Part of a small language model's weights: 4.22M parameters, RMSNorm before each block.
Each number is 50 + 12 x the weight over its row's rms, rounded and kept within 0 to 99. Layers, rows and columns count from 0. The size before them is the row's rms in percent of the matrix's.

# layer 9 MLP gate, 320x128, rms 0.207, rows 26-42, columns 0-63
099:37 38 48 50 41 53 64 71 53 39 54 55 63 42 32 23 51 50 44 47 60 65 38 47 46 60 40 44 36 47 33 51 41 50 30 64 59 51 17 54 64 64 42 57 51 39 43 49 46 41 50 25 69 75 57 50 60 69 44 59 51 24 47 57
103:57 51 36 48 58 28 61 44 45 57 40 58 50 61 31 47 44 60 87 39 46 33 75 54 16 34 44 29 37 67 52 46 42 63 60 50 51 40 43 61 53 56 56 43 46 51 45 57 48 60 62 52 25 53 85 50 65 51 33 42 47 56 56 43
102:49 57 72 40 72 39 56 36 30 39 70 55 39 59 64 59 38 36 56 53 62 59 45 72 72 43 49 49 52 49 18 36 54 51 42 64 57 61 43 58 44 54 63 51 61 73 71 40 58 63 48 61 78 42 54 55 50 21 35 29 43 55 47 61
100:50 55 54 83 46 45 46 34 46 45 44 45 39 49 55 31 29 34 62 47 72 30 52 70 33 48 38 37 37 35 46 53 33 53 59 67 62 39 45 27 73 50 43 53 68 65 40 50 30 57 43 57 69 45 49 49 54 54 47 51 61 52 66 43
097:63 69 62 51 57 55 54 33 37 35 45 59 39 44 43 79 74 34 21 35 38 56 48 32 60 40 66 58 45 34 42 64 37 59 44 25 64 58 53 59 54 51 44 29 56 15 51 53 59 49 62 65 76 43 59 49 60 53 71 45 50 38 35 47
101:52 39 52 55 54 62 32 60 45 45 27 58 24 56 38 63 68 65 51 59 55 43 57 43 53 49 42 51 53 44 43 40 81 55 75 46 47 56 74 47 37 57 43 62 31 52 66 64 47 46 28 68 43 62 55 32 32 54 45 53 58 42 58 52
099:57 39 36 58 31 27 55 49 70 53 46 59 56 39 38 56 52 55 31 35 67 63 53 44 45 42 62 62 34 56 41 50 57 37 45 51 65 57 44 51 50 39 60 56 77 41 45 59 49 43 56 59 35 84 30 45 57 51 31 55 31 38 36 39
100:45 49 61 44 47 56 53 68 46 47 51 53 30 47 27 30 60 49 68 59 63 37 49 38 71 49 51 45 68 54 49 58 78 60 57 48 54 51 43 61 59 46 64 50 57 52 15 63 34 53 51 66 52 55 79 40 46 41 51 55 46 67 70 53
105:44 56 37 56 61 37 48 70 62 73 58 54 70 47 66 65 47 46 64 56 59 44 40 21 44 52 60 32 46 68 51 47 45 66 56 43 84 65 39 65 48 85 43 40 35 52 42 52 48 60 53 28 66 66 58 57 38 33 46 39 61 53 53 66
101:70 36 48 65 47 67 34 56 38 41 47 55 50 48 60 44 47 36 48 48 39 49 59 60 44 33 61 16 55 33 63 53 25 45 24 52 37 53 56 47 41 53 25 57 38 45 56 48 33 42 69 34 55 46 38 63 52 31 49 57 68 36 39 52
093:42 47 26 56 30 46 53 57 41 68 51 49 38 55 48 49 61 44 44 58 51 49 59 34 53 37 46 45 59 57 50 47 60 66 47 39 62 51 48 47 46 54 39 38 46 40 68 48 41 37 66 42 43 48 49 38 42 55 41 41 58 37 69 38
106:49 29 43 64 47 62 48 63 68 46 48 32 62 83 64 65 47 61 59 40 39 45 57 50 67 70 37 47 59 56 42 44 63 43 47 65 60 68 56 51 45 37 55 37 23 27 38 21 56 29 45 47 67 25 43 61 49 48 62 49 61 59 40 50
098:50 56 53 52 61 61 74 45 48 37 36 50 59 36 63 51 51 66 36 65 54 54 39 33 50 41 45 56 57 42 47 68 23 53 43 45 25 45 54 59 30 50 40 59 68 56 40 35 26 40 66 48 54 49 34 48 51 47 39 34 41 48 43 73
091:48 37 52 49 56 61 52 49 65 49 71 67 43 47 30 57 40 36 49 49 52 62 43 32 67 69 62 28 59 56 40 51 55 54 40 19 46 57 75 38 68 59 71 52 49 48 45 44 57 52 39 62 31 48 54 48 59 58 46 59 54 35 65 30
087:42 48 48 63 64 34 30 49 38 42 53 35 21 36 60 58 60 45 27 58 51 47 47 44 40 62 22 40 50 59 37 35 61 65 37 47 60 62 65 27 42 35 59 48 57 65 73 49 56 51 56 51 54 70 51 66 53 67 70 63 54 47 48 45
101:27 56 54 52 57 62 43 61 47 56 40 51 53 37 69 46 36 37 44 52 56 69 60 65 51 54 56 29 59 52 28 73 69 35 49 50 56 59 56 45 45 45 61 49 58 41 30 57 62 62 36 48 70 35 18 40 24 51 52 42 51 21 56 36
101:37 81 52 61 61 30 66 57 54 32 47 58 45 43 72 48 66 46 54 38 70 52 47 53 55 54 40 36 60 50 71 48 60 42 56 47 54 45 48 55 55 62 68 43 45 67 61 59 62 54 33 66 55 57 60 27 78 51 71 43 49 33 23 38
# layer 9 MLP up, 320x128, rms 0.21, rows 26-42, columns 0-63
101:37 55 49 61 46 38 32 34 57 59 50 53 50 58 47 44 37 41 46 15 57 47 53 76 51 59 54 63 68 40 86 64 59 48 23 53 41 37 55 39 54 66 52 36 56 50 70 56 56 46 40 59 43 44 45 51 60 45 70 63 59 63 47 54
099:46 53 42 47 48 34 38 64 59 14 50 37 44 50 54 33 56 49 56 67 59 52 56 50 50 32 68 60 57 61 16 68 61 75 44 47 45 50 60 41 46 47 48 63 36 40 40 55 42 61 75 52 53 17 33 41 46 51 64 48 58 72 60 52
102:29 61 24 39 45 74 48 30 62 69 43 73 39 42 50 45 51 65 42 54 54 55 46 57 54 60 54 40 48 47 49 39 41 30 35 47 64 40 63 70 53 54 43 57 47 32 60 53 56 47 36 64 48 59 48 60 62 54 64 40 51 49 57 46
104:63 15 43 50 69 47 39 58 67 44 43 46 31 64 44 32 32 67 41 37 57 65 24 33 41 56 55 36 51 72 68 45 55 69 47 63 47 49 49 35 50 33 54 46 30 53 46 53 38 50 62 57 34 36 53 43 51 49 46 64 65 46 54 44
101:60 52 39 52 39 70 53 70 61 52 73 46 51 62 42 77 59 34 71 61 60 54 43 36 42 74 69 51 50 45 33 35 45 37 50 69 46 48 47 46 49 46 50 51 65 39 34 62 49 46 33 50 55 32 56 44 36 39 54 43 46 43 32 45
104:44 61 53 71 75 53 63 51 70 57 39 42 19 50 31 38 72 46 55 53 56 66 43 53 59 52 67 56 50 59 56 71 64 59 38 32 37 57 54 56 47 50 50 48 26 60 54 55 66 57 57 35 50 34 53 51 29 61 40 31 60 55 50 51
098:61 39 42 43 35 58 44 60 57 39 41 43 49 52 61 50 37 42 64 74 53 55 62 28 55 44 48 32 58 36 62 53 67 74 37 58 59 49 55 31 46 58 67 54 54 41 29 49 61 55 59 45 67 18 52 64 51 37 30 34 43 62 64 66
098:59 57 48 53 66 44 33 66 31 45 51 42 57 48 23 61 53 68 60 48 51 54 75 32 16 70 50 72 52 48 49 72 50 61 38 61 62 17 29 35 51 56 40 37 52 57 51 46 38 43 38 57 49 49 57 43 32 50 34 52 33 60 50 49
107:54 54 39 59 42 56 53 44 51 50 71 42 34 56 56 31 33 49 45 72 41 36 52 57 56 39 52 72 20 50 56 33 56 43 46 48 45 41 50 52 64 34 43 72 51 53 36 40 73 55 35 70 58 40 33 65 51 52 62 55 50 39 46 49
101:58 50 53 44 63 59 28 59 53 62 66 70 44 44 37 34 45 49 46 52 52 61 47 84 48 57 69 48 50 54 18 60 35 61 58 63 42 50 38 55 59 68 48 55 46 51 23 60 42 52 66 33 50 60 64 50 49 49 48 31 62 75 51 46
094:65 46 56 49 32 22 84 50 44 54 66 23 52 57 60 48 65 44 43 44 64 77 39 49 59 40 55 76 46 51 55 60 56 64 28 55 72 55 61 52 69 53 46 46 44 50 42 46 62 35 42 49 43 54 57 62 63 57 50 48 59 74 46 65
109:33 66 55 46 42 36 47 49 61 61 56 59 54 33 63 39 48 30 42 37 71 42 42 44 28 49 38 34 35 46 56 44 47 30 52 66 38 43 42 44 58 55 43 53 46 47 34 31 38 41 44 60 65 36 44 47 63 49 54 46 45 57 53 63
097:52 44 52 43 56 51 54 44 40 57 73 22 29 42 25 52 48 59 43 55 59 49 43 67 43 44 51 67 63 46 52 48 18 69 33 47 62 30 53 31 27 54 41 75 54 53 37 69 71 77 57 41 32 36 61 38 39 63 45 62 23 31 58 55
092:47 49 52 49 45 51 56 50 40 41 46 37 46 51 54 65 65 33 61 55 59 66 62 31 35 28 61 54 25 41 53 41 63 32 68 47 47 66 56 58 22 44 66 42 62 37 61 65 64 56 54 41 54 37 41 39 48 30 46 44 48 32 54 45
088:63 58 53 54 68 39 57 55 66 44 60 41 51 53 50 42 35 59 55 66 58 48 58 37 68 22 28 49 44 36 77 55 45 43 40 50 55 64 50 53 46 69 45 50 33 71 39 42 62 58 53 36 58 50 63 46 50 45 65 32 80 54 57 52
104:58 39 63 56 46 61 30 53 37 45 49 41 41 68 63 44 46 38 41 58 21 53 51 59 71 75 51 47 69 61 59 38 46 21 28 49 74 51 38 50 46 66 54 57 46 36 60 46 65 44 52 36 40 40 45 49 42 40 55 44 54 35 55 40
100:39 57 57 59 58 46 07 45 24 40 36 36 55 39 37 47 26 38 59 57 09 52 55 85 54 50 42 48 56 49 49 56 50 52 44 52 40 56 48 55 57 54 75 49 54 40 50 56 46 49 45 46 53 55 34 43 78 67 46 40 38 57 40 47
# layer 9 MLP down (transposed), 320x128, rms 0.195, rows 26-42, columns 0-63
098:56 52 57 52 53 51 57 35 70 55 49 71 52 53 66 52 37 55 69 57 62 22 49 33 43 54 54 45 64 73 57 38 47 52 50 60 43 51 71 52 59 40 40 46 67 52 65 39 58 61 41 66 42 53 32 35 53 38 49 35 28 54 43 56
099:73 37 62 57 34 52 59 34 25 18 72 36 39 57 68 25 62 40 49 45 50 47 51 43 53 50 66 55 49 42 45 30 56 76 38 32 59 63 41 68 46 53 55 42 42 45 17 58 43 54 67 47 59 56 53 42 55 17 74 63 56 53 75 50
102:46 54 68 35 41 55 45 44 61 45 45 57 62 66 59 53 67 52 60 50 44 37 67 57 62 40 45 45 39 39 54 54 51 27 50 23 56 37 46 27 48 61 40 75 59 51 38 58 69 61 44 31 49 58 44 57 43 70 61 57 62 53 56 50
108:53 37 49 65 38 32 37 63 33 42 58 45 37 35 46 68 68 53 54 53 53 82 78 23 57 49 43 60 66 54 61 49 61 30 40 38 64 60 53 36 43 56 70 40 53 53 53 78 51 63 58 45 28 58 52 27 56 44 63 39 77 40 36 39
100:49 54 55 30 45 33 73 45 61 28 66 66 60 55 55 44 44 19 58 43 44 48 36 55 43 39 49 48 61 60 52 65 51 54 50 18 45 52 51 67 61 62 58 40 42 41 35 53 57 45 50 48 72 42 52 55 37 66 54 61 30 53 44 56
106:43 33 50 53 79 40 52 44 50 37 36 52 46 65 19 54 44 50 35 46 55 56 58 48 41 58 56 76 47 34 38 44 26 32 48 87 42 52 56 49 61 47 51 47 48 50 41 43 62 63 40 42 62 55 49 54 33 56 54 55 55 57 60 41
102:50 36 67 41 59 45 59 44 64 48 61 50 57 35 59 07 46 58 50 46 61 31 52 42 59 59 42 55 42 42 48 75 40 44 50 58 44 57 39 32 67 39 45 57 44 54 59 40 48 80 77 51 38 55 50 59 45 55 40 62 74 43 50 52
093:61 62 41 44 74 28 47 52 71 59 40 46 56 41 56 59 56 48 31 71 68 53 49 50 40 62 48 56 43 63 46 44 65 55 56 55 41 40 24 60 57 52 33 49 54 43 45 40 58 42 52 30 32 32 36 50 59 52 59 45 60 47 44 67
100:29 49 52 51 92 45 49 41 59 50 37 59 58 51 53 44 34 65 60 51 62 63 28 67 63 41 47 68 58 39 40 55 46 45 59 53 52 26 59 54 61 53 52 47 74 38 57 46 35 58 41 52 23 44 50 60 68 47 53 39 36 65 44 58
100:58 47 64 74 59 49 55 27 55 49 60 57 46 64 61 51 52 60 62 75 71 48 50 53 54 67 46 33 53 40 46 52 20 47 38 60 55 42 53 69 44 50 43 44 58 49 50 43 37 58 46 67 70 49 47 48 45 49 56 59 65 53 54 63
097:39 57 59 47 66 46 65 68 51 54 34 38 41 62 56 47 57 45 41 44 27 55 42 66 48 52 49 77 44 54 48 40 41 41 35 53 50 53 40 58 44 35 58 32 52 53 26 43 52 46 53 45 36 65 42 52 37 48 50 69 36 71 62 56
104:47 64 44 00 56 43 42 49 37 32 51 41 31 45 37 39 73 63 70 47 53 51 47 56 41 40 53 46 50 47 48 59 33 52 42 54 57 41 50 69 41 57 55 56 65 40 72 35 58 51 49 46 58 32 54 42 51 54 44 56 30 23 48 49
096:46 62 63 41 38 51 39 64 42 44 55 46 53 50 55 45 52 31 45 46 38 54 44 40 46 49 60 47 27 47 50 57 53 43 46 53 61 54 51 60 45 42 47 51 52 61 51 64 56 75 90 48 40 63 47 30 45 60 63 53 68 55 46 72
098:86 39 44 66 52 55 61 49 60 46 39 56 42 43 51 68 24 46 68 56 55 43 45 66 42 56 75 69 60 54 59 63 43 51 41 49 45 46 22 65 43 51 55 45 42 43 56 43 51 61 62 59 41 58 52 56 36 47 49 46 48 38 24 37
090:47 36 60 43 35 62 53 60 46 48 49 68 37 50 79 57 54 45 47 32 41 44 45 72 34 39 43 68 54 42 42 50 65 48 68 43 47 64 61 72 59 58 51 42 49 41 66 67 71 56 74 40 18 49 52 21 59 59 57 55 47 37 27 71
105:55 39 41 74 46 26 39 65 68 36 50 50 55 31 72 39 47 57 56 53 51 64 56 57 41 47 63 69 31 59 42 44 34 31 67 52 62 32 72 63 24 56 48 42 52 51 48 68 69 59 27 41 58 51 52 27 64 64 55 62 60 58 44 47
100:44 45 58 80 85 56 38 50 56 50 60 71 61 54 66 40 49 61 34 41 38 59 57 67 36 40 63 58 45 27 60 54 55 39 42 58 65 59 71 62 46 49 63 48 25 64 44 48 41 57 55 49 71 44 46 47 63 18 58 46 35 45 49 26